Each number is 500 + 40 x the weight over its row's rms, rounded and kept within 0 to 999. Layers, rows and columns count from 0. Numbers have three digits each. The size before them is the row's rms in percent of the matrix's.

# layer 5 MLP up, 448x160, rms 0.169, rows 93-150, columns 80-159
095:487468482439507545415540534525520489551431556480531436539525524541532543524539519576553569527502481515488529447487503512522524502504463535526444480460533518487538470462484507546517441479504556530511562504565520464468467498440615488469477463
094:538467423495502527467517545486557424496474547426513544549533479499496488484467547546540532546454551482510511563460530511542445542572476505535511521500579486501476522418514581453494528516454508552507465473483507509482428494437509471523524483
088:527468517527479472512498460491498477522465534574515456452554513456510505510553498543370477513501501565492498543565474521460504515435473538510502485481548469473486502510539511574529449487444459501476465467505542455490578444537439589446545548
091:470478549571468557544484500462461468509519468585566459461478570469489491523438503488531566462586531533489513478503533474495526527467520430492451514477463521526504516517473451533515457582471504485437556425488509545421530544484464556523520450
098:470539589580493575528503443486476452533503540485495508488535467496565564491499500521424534370481450525425521483518464546533598487483559603506557474483506535473475437525447529508553523476493511470449464475456463478529447506569530499457538496
103:587486527496592508444549458523498551470496444462511462538552455455488449528516512466490442521498505433483562519520543493488467553506538564485487561564495515481531464524461476498458459577466498491418477522537503509476511569440475585523525461
105:538462557541547523405516469456528431446494519507518475577517500480497534521555487465507456494497528492506529474532518534482498482478490550460429489468585377447507519482482530513462482480486521544489511580425528563445569431513522530537498501
099:508523488530569580501456499502456517523491543472530490475517440542382529510473540493514553526454446574531551474511563479539479470483512486445510511510502489545495482520396552418532481489511498484546514553533470428485518521431489486573457503
094:445530526535443554555482471507564399481569479493470466510537488525482492475510511455525465495399483482509525549404518502456539509440556493539520497433460528538531446484564553460488480540462476535569552516483458539494546535465531479527517591
102:511437457525569500519496568532462556509499541513553522482488548532549482430531483545579511499540547488473446418552489459574516465531478511451480503497520493458535465445510480448517504500479527501529446473503471577572517546456525498502482535
094:509509464483500521441536441472468453538551477499471579482556474467572492500529492527481459499521530497497495532522498481481456510472487432451488492511453471448522543497447516582421437497573475524540580411542431537531461526512481470506511427
104:454442461482518544460535529564492543492507498514508492521468531474447499533537467525509538489408541543515510466444493563592439389523515566456524446501545464515506510535476463516590501535512555488435559597432517595491548558474519473540494565
116:478512570505583436542458505482471527518525558462473473533428455493485434415449515512447468493539524483459519536549486502469475437542510568435548567521493526502502544505503602515442529509527418400494521511524512472522459552509597431496487480
108:546470466522494552486502470568490518442402463525469515574461594540444552475434439501519471488503538480511468489489449551500462486483581538542473500477519543555500535529552442469461486518482441515491436503481517444508470514498515476558455524
101:444562562522517449465447516477465517480490472500527572524454512550547553478466528506480477548548468458525449446569543517533520522418529517441460521529462559541504488485452507500494454560457459487512497528493419478449551456528456475440457532
102:491506617520516568600560441484475497521435506483498546480453494462473482473473521461503502560478487502484544458498463442661522563516466472491557507468420452436502490430507444517468569508448574507481486482519474566519464549491523460503507531
098:554494497550482573519468543522533499494559480500498513449549505496451473541412437456542580502545499467472517459494440420522509501506487487477501543523508485524500510551539524481476496521479505499488553544502490491544634511506503425491572461
096:482474500513526520550543485559490457459519460534538532504489475510507483529444497494524478534449502503473510554512521519544524470501595470468540502526476523512502562495514473484472451462527512458497511507524509471468523503450476479488477579
094:533470522510556510495544568459470472601507582563466515472493572548435507601481546456544519517504410512485555456467464519509504541534540496521462483453472460538440451445474438501584511468453488503497506514526450495528411549538498483469471523
096:536530483485470439475472538500510484532447490494489421440540516467458495489507554527431547459492535466556500532429487540502495486490569481454577511484507502504517496419537558483543532555489510488520472468555501470401467544491517494455528502
098:502526476555509505412436564477578509518554450514587540506513514453459545426537516493580502583483487495497445469536484403438455553528485470501516537444483458511582474538525510483426496547507540477565497569509593551531490432478508518478494482
106:518518501520490491476508512513513559503464493491490475558490504438435512474499489526512552595515550459519481424467493506595438504517492470501518561541453500518387584441525535498523495501423534540467572507511513497576494471513532499469426502
096:523505428483543515507557500489510564482462578466500459491496552556466555395504433544516524507484493480529417476585457508483465499494443473423571607525451510512531508500494505509548472500431486511441498452552494537441565508526472511513535466
095:576446443541583484493487488547496518534506493481467544534515497498499458561558516575427500501506500440485444516499533521432533564529496462506477528499478507480535544492504546486594436526564555506589513537474460522529532518568508521530401549
101:518484526442390472497495468534452560575512498608525479542545544480541441495478427543531567522438521531465505587578590478557498518546536540549445512458521545554452581563525533508448526425530501525458478514463535504515533518560489534473494500
098:508474525525451560484562508464474598487502611572424434520472494451465433481484424538504464418545464491525540578425523487404482577450522513503443489471496441515519448487540513529495515478497508453561545523522559498475471452426436497588511512
102:470479537454452491487432511468513492476595530485547445511487458443554499518468484548506517464495527496409490485490476483486472498482486482411471532513519513563456450503534510486521568544578438575427489441420491528453515579506525529512465492
114:435510542489607411461462436561510554491473502509533521471489497531489463500494444561480496510449542489534480468494441460531504509453583444524558437473553512446529514515517494466513494464526463446560574474614533468478484513516477533522523442
095:489524453505544528544592484562498489535501549492506430480504522458470508487533423452537525429480511547455474519531491562501518529469442540492526481414530497502471551484486458524462515450519516540511579549456431514536486383423495552504489509
102:513533504397561547523478536460449455504550502544446440524503446537541533460492525449486510493489540410504490530537501530498445484556470500543520494517553535625543523549496459533444500460457538484532501653521574495512487504553535532499527512
109:438495514377469430517523511492486431503503555477500566517475422485556507450479473468533533554515518537414468486503473487473485446529520460518514533500505514473514472535492444503540504492545529486540560555509467492552544491552498485526544428
097:502511534488480513451478433457490547527465543464505534510465499453506503501529453580478496477488539579477456523496535529426496572453536468542470544467545516548486546474497473451512530509458426444504506563450488535539469535501457501505577426
106:448419553563531530514468491492528513489480622527465479513485477436538459570463496502576436471502414521491438508547452524473422484559528475485503476408561470532499538508510451564452516484560457482576564503488502486493460480537489549511481552
091:506505476473516500527478560519462460499486515524515527559542501445436471499483433544542446496570533498548563514461476586518517417452520548489559482575510480480445458489524547589544400475506444453521427482527499483460536470524532544454531504
097:510483533557515573538538520475503404499500509502488498545592535517455546517494569517467467496479487360551552500436474526524514493477467498531512454540559475462456562435428489503515483496502517473520500431488536419535508450495493460558442445
098:464514493539557442534539494563478516502515492518509470449511441488407501535504531480471505509556479506478476546476504568513490490454531510555563507504489521523536528438462514552426561423497504493586553488506490470437476508469472425447540528
119:590510515526493487582497536497517504494518404502510426432516508509414490546438532480473477485474474548471458495475507542517516516557573534510547476453495465489500527458410548478453484507448561496490459444413509519510460509510480457505529462
088:503478487508506548466473528519551491487543512597606473504522455460468620518451498523502482511470480548456513481463446475520458468529482433580477457510475602524499521428490530433521476516495491494456529595556587536502520536473475503523446521
100:501521463538467466451516464452489432534465406510530494500532483566544516466472482509475571525504442503458577553493514451523484518557457446397489501495485489514481532503463397497464551513563501475488556559427459541530529475541523451461535486
101:511485474441520508550448578501534465475494523571441532473520529535504536529448498522542523490568483498449460490500451516477445470486452514441587552544513473488490447439488530469440493446521517451477533526513501444463580512463447538585510501
114:427502488478520551528499489593536451564524501536449503523470486499495497599486489534489483537558484496506430539484570490547534483524498493525513470523504505468547549478503490552579453512572542549500524555469460507506465452540409508458429616
100:502452481416485473458477515455453550528429505539504501496483467527440536532455498485500549472550540520481425428526540454511509460482483537481486490549521441518477487497454530525458490495528484488552473492484454476547522490467485486571395509
096:514541491500474489532578489513486486526464505403529562516519492503498483503528524380559529540494503434599504491490505423538478420448462455541498512509425518539529541523542516525495502562515536514446472554527514514557530486537575520470600513
091:497498541513511499509553458486514459535587502529478473519550477459432532465473540543493513514494503533509507525447509537524512505545557571503485531455431500462510485502544482529608463476410548473534537555543490536536557475551493452493476517
097:532557530439539552508441472567549496477510477519538415476564497466469526496401435476520525486494481477507527546500535512487449519567520475522489458526493480491511529450486509519464555490436451517430601529556463514593567428464510477455509545
115:548446523480501458448459511407462502490551446538484576502533553504542519529503541508443503508477470560464469501533528457503501557523553472427508534417517452545475519498489429524469569497521525548444555512478537451527441455484504483447499498
106:515492553564416500452526532546464525601500522494472429441551522476481504505563475564414542495448489445465524519455499504476460512510543519504473515461441474543530505478488501555445477579532490493517521521535485490534465488510461571473546523
102:462442474582505533532438437500486475514513551534473476555500512551451499426471532522449440507489498494498508491495513558433526465433502491510485518551516504488513505437471495455496503487560546426448510521501462488489461467520492410513419570
105:531513447431494460513420540488528454450553551445521484562500476514409557463446597480457446505446474433542528458521506445457486552514446607544427547512507505544500508489486464494479466504471529515470459458490558515507562562457547470549524451
088:486477517494509515506518394531480517588563510552449452485561460502476472564406532479495481506478465497515527474544490554420512553499544477436514494396451446507566479441555521552499504505478560531504550540470553496531536473390549455535520512
097:569433468508541501515508477480519507466530489475493524506485527510523480505533455586506464531464486437504404459480537478470506473497484545434509465506556485569424491519489501483460483491531496513536478506468448415428545480522475560466455455
091:492433455495485512501522560473500534453454508567464514457558455388539569498518526455536510556487555460503455510501498447478533431509438539487516488489498453491509502541529385498475441531535504487592468517400502523551524513472502478564488565
098:439505443539518428480500509510453549430438542430481456489490355527474587461550468475578502532472508518496452528553489529495474538485520525523422479425494505471485518520461573459549555513481492414470547506509522536495515543479479486506461491
091:429439512469443482537539501438509493509478495537484459485498570511463560470467558526461432530479437464593446522457492414600493494530512534481513497464510494483430465617539458475490497543481507420552472495469486549499459490490523544567446529
100:482470472455479448543459483553521474421534427514509532476545498495506499463502516490501501440564518502535549574559510538461571469504536490425527492503485525495455511494502454438539505542586482454455558484466508439530495519470506447501532519
102:512492463553453494518504517422440456528438552507470484450515506528547511468487504431457550476428506461492377515480435552521429536540516518538545481536442497492483441493532591528405499547562553508532504499548567485504503500518484502456499460
094:501538502477520423516456521454509442552461515466499445486478458486481485464475486533516530484568567511461496490499422433506528459464517502547461498423495565579488436566449466525448499502422420426541532464478509574450452476530505529428475468
134:492540569494553570465417488487488505514467429481462538454420491509478525436461484523472547553507516532486548533517511499507528513456557528440515481484515493503523487467500472568497519492473452469475508450458533490390530571492490488491517517
# layer 5 MLP down (transposed), 448x160, rms 0.161, rows 93-150, columns 80-159
093:504507442554477495522528538586498564485468480461536516487463487506527456466454496520478510470464547544488487550541429523526519488578452471535404448543498557524534555559547575477481490468484511502544519431558517587527477498549482488466534554
092:523492538540473513529469581556478519468484466497502551491487467561495486502489449524521497528449397459511496455528436518544507489455492542507506515501427492574548440490562463421537482492553446574520506462496487504443547486543421438601454480
106:487508513548498496460534502473506512464469603516525524504500505492556472519438521547477477487554592483444477478486464553566509498538493483536436556459469532434456522549487519527499484431550485506528511454479461503451479529475484438409534515
099:584459499559527540511556535457531457463475500497495549497487519547519562513480566465524489435475553503474486469526534538480509480528492452500487485492434423425508521518560553473548491556502546410452428444555500460486498504496492606555487433
103:573494519535475464530478523547566507494531471541478530480544517475473497503542482490502578528523309465489496440451506474479547448497488514594520512483474546515401487469496475470522458495506519536429484488475520464486544460475488532526513502
108:547505525480497528535556463476496552488490463525506486570505504474603494509514512458497486525491502542440517518578547435491455575481481484529516470503530464464480484496455524418466503542499473535469464500502617483529481525557548596550522448
089:501503523534431454512560426503470496494471451524489472559506513418547496463539546489501565435537416585541507463488528496471442523501502581489486510521569470468440538469478495539439513496445507498548511450440596499501488485524477437442559505
105:456473457494409500476533457540487494453516450531486488462544543543544482511538492512485496514477503545573486478575478445515525564409492562414429474528446518546495462539518435503567524498469486484487533479501470512472536496467469528536478540
092:521550493485519447482550492586475533527471513516491576480543538567519527553591481480441587495506475486499492508527440443521502445527549439533500551484433447480473536533458440477446512509521496533501474517558489594472587451588523481576488506
101:451532474530493526461482545516455538512482439451504562543524555504502558479545520467522499476498568477497521450455473543537435441547463553589493468509504508399544484565498523499524540439535474480431603493479573501490504544524443530488522494
098:549552530498466440497531453474544527490496491538512487548451502514520434498479496479536510467517520443579491423521532488571405496508470516438543556514505534449507493447499481498441457537530515484512444570472552513514507536515568462567472534
100:507499506474482530525557523528510386539513519492544594528436528470497422527501521534478481521451505444512556449486582509548451466495457509528506555487477488499548459477517466517452525515418535389524505423489412498495503505508455506504425461
112:468546445463482464522568395554479455518496508449487520540553481450498542521579475550504531473474589539485456578514573543477452529529523506578429470497475447527463521509543473471530539485442498491523482520507483516496430469449429533529497516
109:467469492483481460559515510495479499504454508547456461573546527549566525547482432492530502505576517516506502510521588458490508452503575538483513573424501527559544473559532495476453521430506481559454490461474603540479463553468496472480415513
096:515487554531475504514483512546490530541511481546424507569539528458523529526526461450500531454485505518502633497469465501516425562504500516569561516481439364476512458525535469502499497476564537508523532584499464540538557534541527465527508461
086:532468521519570518404526522387522500527518515494525480568521506545451534505437489518467471487467494487496532533499528510399512503494500553563524527496503488494509487495487541534581513457568447419536478557526434466435481501514500520583495581
100:509467500451526493552504480504535462490480524505485485507497530499609429547508515542477431528495514502530483549491478515460440420486522396433460447507510530487457438474529559534491503482489522546468526474566458440499356440490484524461467528
095:475501560486509469512421515485520484566480476505501528497526461471489450489655517470511516523552541568480480525517503573472491451395494539587495553444471488482475484547452487517520524531505515537444462559545482484477502526441472527516468516
088:513437531474442477425451517469541458402556499449518511482474527491439456448449493506483456533502587441462519498507497504568422512504501516510511477508468515515642424549479521471542561470533472477498496484538479456519429536550509480544489514
098:467567440575433516428461523508503481487557464487529505537512537510461486485424500505526518543501521521546506530529476494492491534567472413563481509436543415487507461458458506510478491453504458487432425505518539508538501460541508459474521428
080:512440518425498490566490444520505544523512404458531461466456448519573485542552513444479493490518464487490558533529515504536478526424504537476470457438496514470491433501482472475508497523502494501516418552519551542483506495513527548475441441
082:511503463439514526470525499448478491470521545488490567542472509451430427521519477437474450496538515493481471500454491474476481469521504487575540425572503480436539519477429503519587504418508495464486539547426503444492458534436515569540490564
099:445458513506513566494556542554521513555537563475478528427484512503527442499505473456518504519496501533488570546550534466455479537536446496514562504467462485584574551453407491503451496465480531547468526477532475471486443410534525495592475522
094:554484467489541486567440489493494597567449519484464444500568533461489479512456492487482486579536459489506489502568582509504518506458491545549529536583552516571437472470535447428421488515515519538577460530473503536526519562529539530477528457
098:541537476453533459457499483479557469505486508450535516436476517543490550472448528453574450518448508480508454510464500538488534574548438507470505561478488463499498540449522506493540538542401560457534509478463495506461473519498487477533466466
093:512482466514456482506488516514478439428497413508487470474564507563530514553471475486534593498505462527426477514504591533463503482474570467506491473520496444517466544474606580520547529444510516492509538518472497583491522361532519495499528456
073:501517450524518551455498458454531495508465535500473514482532545521465483522522548501506475470438547456443477471484534525448590539512540492553530488456518503503558545482536556469596502547496517433488478479476515472564490500511462523546530562
106:533473449546462501456536472500532486491434501519516472454522487482578453429572458490580615514470521505438473500538516464485445555529515479544457542560541516543510499591499475476500519499479558461483520531495466482492493491505553424550517520
104:515418469530536486501572496593472462436480540461499540550446473542433489508450474506570434572553479515493452572540420488522488561504518522536551520492511422504459463542463508479467498444533497494565480485529468559501470517496525511469448452
102:460529469462513493542497548461560494461455469525512517550516520450533519512445475465424439549508512450532480478586448475520477535548452502539498461477501454509461528490531468482496493522509541566451500484472454432496540472509515448550533510
113:504495532519457552512472500434546530513502500465530581472497460520590481531465594516501482551550550475481527484509474550495474482462521494410518447555518469525492594511500512502463491513490486557525506472494494445491478476438523474543470481
095:463495492513465480465502493562538532542509558433457488516541443528493508443443563487522442455480497528491532460513577550493476493507491461436567572507548427574496527501485553564524487471454560477530503537492481524544535476446515521545486490
092:522507523544504514524506476511518516516529383498479503481488443520622434450426457508521520506545502433516572488504485480498500533503472454540465569483490556483504517539545477532420432500463539505445492500477473539505529564555546516549443462
103:552489464560439545523497550522483475506494515533491437561485428523505526487476481528528494508514534402559545465420520445460554505509509532499502555468505470452474469434447486520496494517579549445483454508444506484497490395526524513507505534
100:575458525530497526487551460503464556533516466487476506482510436533475601515522559455533610510489464489509493512454450477478585507491449461506439443529536461526494503445501499536538497503475486472541437495528561553533511495481540521500477442
089:486510535516487517506440508534536572566520469535527451488498580450587507447517445561515532576548434471509483494554451524475490552558476470434547526530509534534471532473493514442429502472478527480460493494522553536476490526484507521543532523
123:478533480465522500460532522479496491470543489504467521523436434549492526482472484518488457608556533461459460451526500607462505513539500548450491561458532440520390471453479510473509484484554493424516601483549489457398476498502464453439515466
097:448446575513434495489510468558448504453502451495452518459493500472482487536471559410509587492468489442553516536567514486487543563525502496505517562520485451501528497548485499523495576450524558538524503521440483486507467467457447470543490464
081:478524523456468492526546504466530541490492565439438503512448464531497506497467522428438414477496587555518509459500573512491488501492506530599573554504513524496503511521524638560537457529458453416464467458535454498439562497425479502548487446
109:490504506500504499479589441509528443527486520529571512488503608456498515466479439497526526571547492463530485515496513451447434591519497414609517518555474548489457524435508499521561525484471493437491475500553496519487463493466470459564512553
115:497583505504573439531532505480608519461504507517459532466502468521516499513542491527566563555542442488500463545463495501508446502518633491535448475541481488479483439483548454512570504486551576481548521546462550483525479559514481512469472517
106:533447541428486524527531397446473488477449486545513505542536497518524466564446549507561458513505461497472550543543477422465480445491406516563519499471461460494456575537498465530468452515545460526517477499485508523538457488460542473539465515
100:520553527531483505492497515422415484471489512429497502456449549489560531525469450497481518552549598450512478528525498528494533468543487485514457548513472503401508465480588477550586471460438511477509493533512532515482538479508516400575521505
091:510530502518477543429458399472469515508490575479499462489537534462520498492458540454531431457522488501421539458489452444537557466523476485573516470467494443501465567546510520535520481514547494489490483523490527407443449493499523530514529539
100:531453491461521477453538469494464415461492566481539534491503576451473585448523492562411464495444526507497524504510419476483491564495466415570412468447539490462460499468513525506521489520494450520506486533504534497559549500425569471545540534
111:530447510488538534550424449490482474504523481524474459484535473545529477485468474585447457482553462445555571521543538535538531505503461518416494489449517479535499540568443504463474507534490516454537434518440524523532471477545444497626425555
103:501499498545528480491531469524508547475595476467491554479504523395562518486543463494493538575515493476493526524506578447520529480497532554441523468506476531481514495483456476490542475536503440482549562514498428476495481528498444433478523500
103:523498478551470486468547485494493516469488591477529466520499419518537504507534508540553554498415491517538521487469500516523511521506444413557438511507490473511437504513505583515538384578487530569481535471492460465543505487484479489540552486
105:448547536488517477510535555579497534554486514494508478476501521541475513488559468486442490490526490501455558583498527491463491500477508541486486511544550488495417497473447570494483519501453506475505543534506507458475479425504510449592512494
095:485475556517476535491519432451477486466538552472509552534520543449501531512532475458475566492527572506504502487529448439479448592461473414539543501446500448448478487469547453506527503537494439452556497446530522498459462536487545469508516577
086:454605491435451558402454417543479546449454573542476508505428561419476450507479472535551541491504522517444505489420441500475519554490564477477523474543475467520465529451476502524521474437482524477496502516552477500522455523517469473516564481
095:545497519459443456497473499482542469522536584513524491514514601528476461446586554508521511547499489457518449440502559461500529458502500530532525536387492507488472526533466451500545489477520495515483579526521517470487502557470557529527491445
101:534435468480438510508488492465475528500534482509516463557482537499452536513475529423438476461496507521511524570423529464500478464483454448481522573554488472557485562600494469512427461510477510526502532488578472465461516505507527393522479503
082:476524519564564483517409521604492467483574509494597506443500545498574463468513522509506495535498415546458514564512456568513510520474470477505511484514495539492532525517518555559493510515475504531528454434520442491525473486463481544471511421
071:547576518544541528410492468453479555493531561549441411530481501392414428561492539437521434534468478458461487441444609478521458505539544517582502520517460569450517495460479528484510533525453508482445457572472484431504525454498468512483517569
104:549537523518435494523569459599436510442501466573495527509561598498497505476510505495543559496499488479477524399517507535476477508544436427518533505482565488467516439462454559481507507566561521488555503557521474510536506458501513535507480493
096:478526444532554465473556544520562519519552438442497481478568511508415497483445466521472535497537454497483531500514545491481525444493536536493477417482543567549526524463492458553515532564497467396506471478520528433525484554570537529582549498
121:477433495512481474489613451420531469558567448452507526551491457494470457512489526510524471477533533450474547480494494508492449466507572559571575563527489472506483553456441575514442487464546464558465500492518515452512494443526499543538469550
# layer 5 MLP gate, 448x160, rms 0.168, rows 94-150, columns 80-159
096:588534471503464508506440498465481457565513530443480510461487518467533457490580446523511491564521532449518485502572502454516567463508514469476453560502521437502556498526519472533509472484457451547475500511564539596544513452471480481487468470
095:504504412480538459508530541470502518436501547458543465543493517534474504533419465500564495475575468436545498500551495501527515460468563460548554641560483506498501548511531536460506497484525462495516554451498510493550548490540546507473560459
101:578516476517470491462499527482495504500490487494504423521459544470514509394465541478574589522555543503442514551515496511500473449509519498445455508499399494559499556481487540475508511432497463556530591418546500502500563554479530525482469440
093:495547464476482601548562454449514540503462558464487505538424524492505381401504579480452521421484522501442501484483469506502542471480514551493553540503479484515471507613436563489477558553500518429455525526498425492504466571469515467528515447
104:409553535426450458565475477479546399508498461481466525444523474400450547449527501519468518514530572522464470504473486539496474406428458558479491500477494493524504528465469476508520501479550515493529534484506449485408499497510479470507524475
100:502469541495496506453477442506510497504456522493487518497447499501501517480528459514523465516388524484516441516454518606524457482527533503495507448510530373433543531414431501521485482456524520570479497566420523544442505450525495544477465512
092:471530514481532470451384547566473538522510521483499573585555498498459517578526473510523529494499459479399590550506580508552521432472485532460522469576531455541478442477477497461475460555511535504494484573523532409519516523444572536552491509
088:472489531513475518413469429544506528485528466452544479444517569457495534459438473491529532415512495425605447522477528513565569536513498483485479550504489501468540532518460447446521464471556516559565576544489520456577494553476492534525464530
103:535587517476486471448505474539546468498429493516517511498544453469573561523489554534532519517494479487483473513475504499472497436453485433477495464469496567477569497498439489571483405510561505535460557559498460472507459455620511533520494529
096:511505474474516496519409498554445531463450515513460558535547538502493455506552527507471498542468480469566587533585548497529495551519449468484577518491493504521469481504482524545452479572471521553490566516454504523499439488490509478522557495
099:478575488503455428517456523477543480499581480543514466449534501535507566518428546459485473468529459488498459555525441476429593545445493525480478478535589518499564523482478476433503515490492514415497530429460579506555449537545495527475474482
107:512442521512516490462503468493481466464424475459539449613484481512450484563449475550527529468543514467560507445503503517470482432531502510520515483511584440534524549490559538545436518536483494487490502510504460472528504456521519367528496459
105:424566445582543457517525475510511419502468471496426441434629448466510531520457502389502507483430467478525500488507503585486571421529492493499475523464469531491517485463509576537438512490583498504490497524486446555492513476430473501529480489
099:513489550423486464527447566505546473524424511520476514538510463507489535554480533393467465427487436454435525496486499506521508516499438507559598550553526483519502460511564536538482449472489560450508481525479469567552457465517487473453546572
092:557463512480477546458457509457520483449505468512460528512500569511518465554532431556516504466458499496582497479459529554343496524492478459558515492506531591472483504470602516456440512496503546463532412493476517473479482593491443492459479482
088:440401492536426449458524494545537592512471482485536473519449479475501395477580519469422597498440480547427534500528535481481454422538541596534507553490501481533530581482500471482504527473478510458471477538513426506471490448482483468516477519
088:536517478498514564474466468494488489533436503541532558519511472528477516524515495518505509490496519501551597538572588578493440560527551468576393532441451509461454498502534532570497491455451554476432526458460494486485561531559483479433493541
089:532502472524462441513453467483559473477455494451578572559514465497503488500530439447465495454439572506516492590499538504455470476463468520546510534536476497495528471482515514551466536457547554470467507503449545442525576522567483495548468540
101:521493554475525458482474495511536532520453498488417467529460455494471455438529478449458476509442554461563471586526552507506549432532467520545583517536499499442489501442544521587552558525440504475478443438579511469493489548567543515475496410
088:504460439470477474475458530517486478510545549457554470527547428516458549527587457536540470485468482535507443438537475460441410505541466469507498429479521479456556424484523466457516453418475529471504514536440531502503505453522519472454511443
099:508466524557476484525525427498557486539495507505525516487502582428528459489495492511485502430507487529549493581482498535438569500540583556483530482501480552466586472499572471562469460550511497486455517479444496520516495488462484534519512463
097:543449521576465522484488458452484463456505472519505510471499433508532469549474509526427507550545518535508485502488624485536583523511501515497484448547443473375469520442538527535407466484511550529514481551536507439581438497535500488502424475
096:528523517478530518454468567517529481531493469529478442527507477525519559523532474469544526508501454428541540468436490502475539483537456529448489397519555400429419505501505512519464560491507533433474519498495428498414565495495517433547476531
095:466477487577480552501471470521477469513477466534568520507510523548536424496519533486477439485542447559478509525514531408483493608453444434533420456507436477489540512461497484487505502530516495557547563480423461531499478464530520495536476536
095:455468475537484477527564484570501473477499502479496484483531513477522482561583491403479552560437460463474477570529519491466484516510483495514548541414501432560514461485527455550458455534500473490503481473548523548497518479545525544459556483
094:542519472499482498501446481498607504482431475542448562448531517507414492515481479464467453476468451449549422422461533451500530518596532524446527479468459475494476487530498474517545507519455505428542522510517449525543498467492496517483510534
118:501528483548448446590475519474513460455491485443468510471483577477456510511478558526437483495533463492531533495564511507521465549449439483431517511506438442481519530452462514475509448483521467510489486456433527492487485418497527488467547462
107:489496511481487509522488538493455478477589517520514514535494456475535472479500556448562532598472527503541483460579518423523573471441522434525482501478513513418536520550540411487455553432518499540484527481538524460474518508532491527440481521
091:477449565479515494500560488448495454449505492479462462563546520413420505537453522467513522512555546545542489482428557470532473495507403523495473480490445535504502495529475482513512524513495467475516476526531508534445512514583510514520398501
116:431496566467480439483521507462494470467487521456582556557447426528498496502536478535647522564508484575483499538568519534459506510541473508582473481428468436542532469582485539463479511535486466545534524542494466488586502506464480527484538479
089:483473518557464532537525495518493502516480542467511544432581478505512547537494499570492484518474505476582458544470592547533502562574470454540467501565500549480428534431562482455470386508401517482511485449519608537530541518483470464493443478
102:543469543495501441557496532562490603496505523521455503477455550474481515519579494501594464509500521480553502509471591494492493581568504521456456512536556454470518526491476459531482438455533522465436531517468497481532407437475409461541540517
097:591455548505551515539506517575435529499526478538447519485518557452458484521518453506523474433559562535534489527499440568530465486484532485474512467564449411500447558448501560537476476491449472488450505556447457482499525527515492518466560451
090:445501482485518510485469567531506502540561457516475447491500524515545412552448431531457441474494507503515523524535468500488512528522521565439596549499507473524510495466543512448500532494483490498477542556441449449470442476434454466564566534
099:464522547444455529558517502476480493508493510536456494426471526557485448548461446504443534550468538491510484580530539588510520462449502472454535499465519522534490508484540463440520507508466439432616511527488434501522508475445486472496519505
115:457443518458447454510499539401458473416501483514531515502489558498395539492484573487488494546489519530477466492502532553481593495468520482467481466494460515474499488482509568516477518453526482466470568412459511439428473511495557499491538487
088:469570497496468418517497604459523426533447495514555499552532500553486451506519589481456498614539549490466552485507520465549461480482457522526557464498462553505478474455531548517483499547476480492537475498459444497499516457571483513495413521
092:462526456506524509499579524462467500511481473487425473439417569505553484567514465473495547412384500458508467462486490441492522512504480560511512524475543532513490486476543528439512475587527495475541415433461501521511499499476408535486543485
105:474526528492514456514446498507605529461395531478506481545508604524548440546476477535513502497524483449551496451541465479464464509476515470520523509572490467520490503480430545510551522487469594425485546517465493543460450508491510533523498500
113:417535478467487441492527526465533470522486497479500471545490539439473459500477481531534482483388513533552562469482470476494478513485533499459494517492455599531540453450541450541513451503486494521578531429555474495482500588553539558532469522
097:496508517446499514488516539556505551535527509446497418510541479554435446439481539495463542481496426488547461486567468540427557579484501530545471535495484469533521470502472600463500520520511400555455513460544522438508519528474453481457489518
096:570488512535427521472530547492441544505524526492388453539556520460543467613495494502540470528511506556495552495495486519455491556573473467467488426504486552553460508436485478489460520493499517510562490479497437484447483490498585573475487508
096:517518547581592494512442489496481504529458512541553546525519545469512517515494464488458499522433473498614515487561570503439499511420535498509541540516495484511485500515456497533444553466612468511463453458464512528428486492523478587484492561
101:492457456397561476586501469434481496473509493493519442473507550509542510481507466504488533486513424476577537534490509507490436541515522513455410504479479533618509494501452538536473507483439439528476523516423489469511510506513526495499418473
123:517517524526523520527540537524547482561538434441514454501519481538509508485416484431543529413431508504476521466500467528492468506457451539438492442513560494540515426465457384537512520528518563442468493431505517469472515524523517460471525595
104:427567471503514525440540493496528497549492533480480417481500474542501475506517447445541506516544506527518486580547525506524572478399535442494490544452472560459545497516441539550497473519429505517517472528589546505439495473517503520488424568
108:509500495448511521486538553443497512436541514553482487473471480504492447498459466466539504459559536554521475553632463453502568527492554493499592502486491530556533491530465480519449532476521390466535486465511492546485463418529458443527500504
097:525492478504457534514471418471453448489513455470489455523552458497505495404488504454505514498589513471493404493445475510545540453528474401457492587504443525487530439543468513509512482465529418526455454538561508495451501487553543512519555553
085:563577606489510444464435587485421513480458498527571499504515480529536505481481442623517459433450513546483452517526578476517529521505518499517475466523522487538474487511552502508473529490503416391503443495434492511510485517475539502489509447
096:458499490525481526455541470534454538512450522480482493534522506473410524546417506475519572504484523536426504492436434488540501568424525530512508461506419544484547536451439508480471495568456477528475521525526538509476481514453506521505534505
085:513521449578521507378605573496460472515448462500560511497505478457492485534434549446547611592529495466570524553455418521537480557521484463485528491536543456511526477476518506477537419493474530517522533516436493509476454526490542529511494512
096:481484488515481393470501526537441482425545544480545498541513434441522472476520518512474565553615582492405501445478547459503448531467496469525537506461477486517452538522469456513507509475446479500515534454523471545488488510529461487542521543
090:552521561472547546534496529440525476533539511574480496541511530530477536561504481572550466471539516401473463475509543449474491530452472442500559528425516525458462513505499516513551450476524568478567557554535565427432456470500573492476484536
092:510492502493522494448555540476470645529540546527489476514504515559471512517511465483533511585454566492543479478517565485514431519543478455493473473529435467519471511495485544450502486519445563541414435483485529494483438519498453624492482515
105:432527540518475517596492557527466478411488507538517506555462516514498474483493526420502503517434455427462537552530540479459560508431521492508504548440514401517468506445457469499523506540527503516508507502455473464482526524513470514511567566
095:466549528535554478477509436482516526473481484499455449452556446485532547497418532452562492513481463528556482460483482530550542526492566554510528505485506513531506514521519544524472465488465465444529527502572499518447465503534478512564530478
142:495502590537562513529541517529526501421477450489499445491442556455502504499534531514508518491489550428459487536500508528566499481476514552473605606478540491548478515605404464533428532460468549443439518476474558482498508527467544434514434525